{"hidden_act": "gelu", "positions": "rope", "rope_theta": 500000.0, "qk_norm": true, "attn_scale": 0.125, "init_std_down": 0.0, "learning_rate": 0.000699, "beta1": 0.9, "train_tokens": 477100000, "max_steps": 7280}
Each number is 128 + 24 x the weight over its row's rms, rounded and kept within 0 to 255. Layers, rows and columns count from 0. Numbers have three digits each. The size before them is the row's rms in percent of the matrix's.

# up: layer 5 MLP up, 2560x640, rms 0.0307, rows 977-1001, columns 384-511
# down: layer 5 MLP down (transposed), 2560x640, rms 0.029, rows 977-1000, columns 384-511
up977 097:147077167173103086103171150138157109093114117164120127105126148116139152166167129163132120091098117115095149161117154195167147122159109114140111132140129143149101154137149103108128139122171142143151097164118134115107092117080116108160120162086143132115127092117120139113175074129084142121107157103122130138119174128117131103181114143138099115094152116155098130119119121122135078132109
down977 099:102160175139173136133108091117080145125135144081122127155144109144135115100099105126135135159146082107182124135168133110105129129139146130101148144141118097093125127124134094110123158094093136074134153126131091130172186079144146139092091123169112148107161176123132181120107164135112109136132084145119089122110125129107105138105128093110149131131128140170128129108122135164122171118132
up978 099:131155139137098136112157134122128167114160107118099166124138102100105110146114143153124109134153166141101105065144095125091155118121118129097135117100159115117107143119111079159134138106123109132135124155142121134118109090110122131127134092121098099127133111104137119137151193105127127147127125101109099157087119128117099150148145174131106119154110097087136148129122109138146066158133
down978 100:120127179114144122176148104137146124104177106131136145118110171103150121144118140091142102131115137130145146138124146144113162127153123134119120140141099127134160162138119135127120127117172141081159133135147126121150102106074159119103121118133151111158147087075122097130162109139157137122118125102143146160152178138153201152141107119125152127122096098129120126134122125151137119090138
up979 103:109152130091146157089126173096137153116117113146117153081156100111130110149091121135105157085140122193140138087138168167142119122111118142106137133122124126127169135193105127140120125149139129077117141130106135135183135107114132095126155143091118153098117116151144129121155147106157107156149120107109137118151093126089121155108125127194133159120152104125123166160117116113107155083132
down979 096:136139146177141121161130093132134106146135131127110132140122132159122164129113160132102126141170136085145128133190130110142122132150174107120140097109124141124069137096143125115172172077092121124143160103129097125166143113143185186141101101141108125126152163149137143158068118149116132122126119167098137075120114135146141123120125155113133129123116119098150106122146149115162093142149
up980 100:147118126119149103115181183120138161094153104126083119107101122112120096117117062125152124119130146133118128120108087117118134126066110120121138060153133134109121097106136124141135116128127143123129169131150108104175139127133149103113134106087105102167137124091110130136146113109135134143134173148116178123116106130122117101131106115124172119173114141133138145128119110129089052118111
down980 100:138171183126152134083138113113138113135112147134184118133122109139115100155139122174108158121173166114135123108146140138143129154172134124138115196128137111152130186137127136084130143097106140117153108136098101141122145071115141151147119147150122158088145141102147107118078143123129097112120121109115097152081140135161137149127180147142102163098171141127098136120103192142186117127120
up981 099:151156126105164101160099142104101181101129117131157131103125136118104154158122115145142143110115138150160132103148094127159140084112117139145155131152125131124127122206093091075129060154098100146151134094129078168113105135155142131084135186134161111123118125115129168122145115136151091131117131134108136122157124132110126069143175120139122098117127134145129099136110094106134106130098
down981 102:087177138185137138152135099124107127137119151117138128148127074139134143140118145125129148142143132140110157107146142130112101107152116137184105086117114143149109109102135119158118135170108122079128124130150153102132091116144137174117140106134116100154165139134104121184155143166118146139120125089111138107137101146142132121103080132142131072168105187158110129118134146143144152154109
up982 130:116153143114115118166170098136119115113125070122120103095182139105088156152138118133112125103081090109105120127119126180106097136114070167106128120148114112116101124133086131079151144128098101135120132096148128130128133116114135129143181107132139080111118093133160130158137154129173100154120091140139122129123119146154099107157152108155123149104104097185097119156141118155150111148158
down982 184:132174163138127120136127141139127159101120107156153117073143131088135145167122138148097109140129144086102146135085122141163118155147129120124132124105123120121139102132112155114149114104110154150138118128145170107136141130154115113135119126184119134086112129121135160163187119105126108104101110124119118133119135132103115089154134136093111098108137125159140082140142164133135118185150
up983 091:126132118149147137143133151104152134123095093151132154143118140111154083113113088158165140138149101154129130141125149158128136138144097118101106052173101140123116124099148169128144141188136133145129125135117122139128155132143126081078101108094140120127160175152131120089105127165123104121138128090121128105181150130125094144137138118057167140084068113144139147144154110177097101112122
down983 088:142126122123138080102113129141111110125168155120143152107148154115089205142117175111125118109141163120107127107151114098119096113089146150146133128119142129139152158159080078153110124129106101121134161108143107096105145132137130146131149106107126140107093117099156165131153144110162157142145076166150167146116121125114126154121138132160093105135161110144125104149110079057097160124144
up984 093:150133143129129075166105101103130131127140151155102213096146116106121133156150155102100122080134128153132110148146120154156111130131155125099158118149120084118130094141148148110152155129124099083108136113180151110169139140135127125125126076145137086098119114114133203113179168138111150143142093117142093127162108156086107145157149117125124124146119102118145102157137132146128141153134
down984 095:114111095126115125114130163136132130097120142129139043121105150171117107133128085143138089142094131151113109141092149119143124146143132137157095138134171168099138137092154165151140107141145166154146147146113112127138131136136128131153138120124133126159132137127133084136127096118137082156101186151107166150112145113161146103131153109109124137095143145147123138151128182133105094123140
up985 096:174173138122145089125127116119106142115156139133104149137156112104129142122113111097090089140114140109152100123138138170129129150113142159171109137119161120108151111156145143125141142083124105129108142114138114126131118128100134125148121145150118109044107129109134146082111136105101122109099094127123097180085077130083090138127112105125175094160111123112118134097091131122157164114157
down985 090:101110157156140117125166135124138143111140119113124110111095156151113094121165076171132139127149141135120163136092116151167149146133145130170143117094150141092126119178051144110115141168122147159133121109092128175142132152159094137108121154137112143140164125146140074129119107128142086120135128109111139095149118149151158094086112138099105133100122143149126118137132108129129140109131
up986 098:168157200111133132116119098109148162100122122162097138076129082106089073161113128161118139148103101140146087163123150118120111102102149112151156145085081148156097123143109154134145104113131147112171166110148153137139152113106133142118123126129090128109126115124135140085133146161126143134130125100128136108154169154140090122157165126124160143102099111141124118135122123119139153174126
down986 096:127095096077153130136174175128110118108115119084093086184116114137077134115130084124112123125151105125109074178114120095130139150103136124125124084157129089119118124145115123127158151144138169144113112116110127117115149118110102096135164115180163133140128121134163104160113156106163115143126137138174116132119114138162117101096128155129132141142091164135125139126105142133100173102156
up987 109:129163111147085118148080125104155112066122124122129131107111114107091134139151129115106086134119139134108107114119140156128153148105124119140123124142125150118159114158125131118139096140163104138166132132140084127107114137143165124132089113129096113108108110082118129119142171138114148111164104143145122152146159132142129173127136109140106144112117109148081113140130135102149104152133
down987 110:110130174127123175113119088123113122156118116140088141160169127160084168120161148090105139146103129121143156123159135148117055098123146138142143124155122120130095110174150114108175114080125126132112119106131103116137114122106139133072128156131111137091146149159110204121172126121114140127114176133108144151100111112131172129125122135128162136109116135160129131155138166134105111131151
up988 093:133156144147077130147141115099104128109136091129110106113124089143155069140120119120114080141107165144137118103104130140140136140140087126078142131137136167115145137203107109135123147101093144150112126132113145132142115116143089143090127157146082138153119112121124139136138160146129115095128136143119164111096091155157131095149121123100115137097121129108112070166062121120155080163096
down988 094:078147148146167106072142169184162070120146121122146137128108158112134160117166112148150139107130123123125156084133095158133122104126153138186111123091122093126147110108168125147099115107154110114115076150142121080108089149112153080154148125086146093116157137137158167115175116106166101141143147132136086150190189127101119128117155144139142091151182152131090114119131114126148167112198
up989 104:198154145143111117138111106142117150116140115076119176154170108144107113130130099105072116114104106131142106152186116174156155145118110143121113144187141140164121155114160123108123105083128128107118152128179121102139134131123161109131108148118127144129146093113138127127154157161110106128118178128137124126145135128128103180162168081095143124118128134121136114146130138174127108100158
down989 108:128110138141134131126189125125131146115135137158093124126129109137109144106109134126143108122101122116143126142121148125113094123165115161083114134100106125099167091132102187118118116140172118118153156131122170136079151104168127116107124086127159182115165092145095129096107105145120090112108124118137167175107166155169167144129137112138118093141087188126142160123181167112092116159106
up990 095:111130151149153110139118143087100100136173093142145088172171097108173148137094086176148116160146104114147143115129097153141116127139120157119105148144121133129127116175104153138180123129075087120143121115078126148125117147121110123147133137151160094090178107112111142140128142166113061085114142119189131092147156131117144127116086116104110134152109116145122067095113129100186122154137
down990 094:111082094125116192131147094169154172112111133157083137053075206132118108119134133132106134101116154115133123124066124151113133102126141084136122111097130171127112115132181102122113086128177185159129140126161124108133136107144097129117119142160136132141125129134151067127119121117114133143111139176110161158127138113119134112127135122145135160167129135151135120125155133136127099111140
up991 106:139118134129137154107117118096129115094135116119112090162133062135106124093119139137154107158115138176187134065113082120093117128150088129142168101136128117136122136166128155143153139146112113162137104108152146140113087100129109104129156128100116090128132130084140163144151135117120110118128141156112148102136088128116127104122155120138159129135154145121116112150144124160126080109101
down991 107:135128162124120132137171123091110105142159079095129070140150143148156108134155122130124140160108177121104092177188120114139131137125145132123116147116151125139122140116142121112099144105126134132102096114090127138139165126092133167136135175142160106087150151129125134135117098141109094099138134137135122196118111137125104124131128137120122127130119116157127134125080122107106182116139
up992 105:147117131110108108121079122130107160113173105124120105152197080148168144120110133176130094122128145176164117126103118147102135131154097126130155126161117141096108095157129168087131151180092126118132120080125087127154145126122126135125187108106133139139131067081114148108153172124147127081136129125142133181119089158152128132119089158179122148153095102130147139152108122148102091095100
down992 102:143106122084120147135134154137107112175081116081133142101123105087118124161119087091102179139124127121144139120164129088135114145122133141100129127118129142111113100106151121143122087159130122114114079176184142111138143154118174151111120169156085179132146139143145099107066140147141110149104097125120119144124157159145137149136179117133158140129173112067109104111153130075117123157102
up993 092:113144152098106124141176135128131118140105135132050152130139148105106149119149121114135092124148156114111131140150140123135145139090112092110133163172096131110142112152120103116182071152114104134148107058152136107131124119141121152136108141103135134075146150096142140090120124129094090158089097145093138089138138134125131143165142095142145142147151133160122130099146134152104152112141
down993 093:152116091156112139119113107164108148127155083137114089160127108105132144145157131176100108122113112108123128139141102165121101119125101166127120086120170137137139157094160166140085151110163113096124121149162129104117144123098135110124135105128107151164164096148172121183118152130164139131164096132179109153114137123103141143118113133097165130136137107081124109164121130138145098087127
up994 097:110110147157127107168122149172128133150147106124152131156141175129151147130137131120114155122124115115140136157121131121123101104120121113121113164138092121157084142129134167163150170124113141153160094179107121170130124097103147115136125096144177102091143090125131135147137120125097051113104145134107162116167098125143107151134126118144133102147128068141104083139115144096131126171153
down994 097:116134128146108180130111054107117113132146178140120126154117123121111118145121127132183073184204151164150112142132133126101161144099127068152141107137168161108113141112117128107122117122143118147111123129131148069131130099129131159089157114152131065103151160112168113102128157112140158155133111097129153168135144159117117150117122121138190137116101133119147182110180126167121124093142
up995 101:155150108142150148133136102152086143120140123102071140091100109162119149130130092113112151154134153177110122136124129148102118083085080110127167111169128131127095119115161139135126124130152105149102126138147108118101109119067097163092067137160103081109133131124139170105145114097098114122121160175091088127123120166126133137137169120128143126127129089127116118131125123156115165097131
down995 105:151112127135080121135098124127177127164082106109119116109120148116135164130161186149124114135140126154121106147126125135172079124112121111148136120128139102122101117153134118129137095103115112092133097127112150132121116126137141131132135122130194114156094113095108152137132157141129128148114145137136158101157122113130169106129151135125126151132147154143162109142120112112150115138159
up996 099:104136121131132142104169141121135152135156109131116130107130140124140086142155154110110118132125136104165105077149054177103111108138137146141119139141133126135140098120084106135113114102122135112104118151134115129118134121129160123139148105091136101123126108076137134118131100138164147167161114140130145095135138111155076138094107168139127192107097069124113107146129115119162094170102
down996 098:105126153121127149142156119130127123115137143096145150151133164115084098150126146155188095089130107144109138128126143119157170106110135130180116138139112127137127111101124143154134115140136128104163106115152141163125151128109108108122114140114128111132123152134139192152081108117058095119123152101151089108137131096152151134099176123123110109182161117130113122105167130126108120098159
up997 095:142119142112121099129136097132132118165148145128107120117146134080108101125104131104084120135074157116127123135151126131130146132136122139175103138137135138129132131180105136098138140149161125112107134110086134159166100120105123126165166127148168137105209079152141128121159137150152131138082133140134126141124104125112135184138101117146119120173135102135143125088137147134110034115156
down997 093:087134183124112114146163179168106137085163107114117122072120124115135144132160145157174132114125111136128147120111133104137151165131103122097105192090135175105137120083139081132132083171098111119149161118114093131108121083158106141153137135087151085146101162141143071132135164160116099105129121121094202078115147144134134111064171161147128112146119145084126117150152101119105167133120
up998 095:143141150139141123145161157127161119150137127167080130136131116115150099111131129107125115186116150134127114131161121125140164085127162186135166133130163123125122113144102109125155111142136167169134105121146125116100119133140115136147108124114108087117121139117127122144176135146110112104100124132136149125135078145140143185134171111094163096157122115130139126145133083135109104107147
down998 094:103157108129147120127120131144104136089112163112156100102147115186110119145099149156141125079155134119126164149111149122111127189132048110115117106125132158149130131112135094142108120099084152097143140143133136126134181120115108120132168127144151151127122123102150100093100082104125162147135101108138095144157154123099115111098131134130141134108152143116104104127135123123135124163113
up999 102:137140121137137112097091154152123156140158118144123110093142120155105148124127148194118133135127149073118122163060141139106121148133132099167121120103102145128135123134134155149139130102125119145148097123108138087120142126133119151098145142146151119130126119128156123061145158046101105129120134178072106207123179162128149124147117095128143116114144147105075132107094133142114151138132
down999 102:163077126101155145145131145131114100155139125134158149210123105156158111143129095108118110161146103133146149151165102144147118145165099118091123147148120076123115127098111091136122099139121120083092123104131134132131105149131119118140127145134099155085112087122125171149133133156145110156096116134129095166105127132162092105104125125142134131206116113141145088136092109087135089121109
up1000 107:087134182099141102118150093139154118106114137105097127128174121134123138132173130168125152109109076162163139093150155123151142156126138169099165119135140154127137123149100129145138109123133177153117125097129108148132121105104149148120069115132141165112145130151142120139164143126171137158122118160128109095131119129115105135124140105091115123094152099112101101156112146140121166124135
down1000 111:144132146135146113135141129085139124141149134134124125140138125108097121127152147150132088144161109166094093132121132104179166144095202079120115129146153106133143118108155123166130111154143140140131121116137125097132119164135143124122116180162139099123103191136165209148111138145110124133115126098111129114100106133174170142117115132083147161148088150112121148147148132084130105120118
up1001 089:132153134147157093169137126116200117107149080121173081107109098152086143116139177174150153127097128137176138135098089120142116089102118111141125111147135110110093112153165134149135113119110137162107130140143133074115121134151134125131112138132114144115128154137129134123134159174113142114105146097122082147123102131133175110163151131048140139114130152103109062146143115156153141168133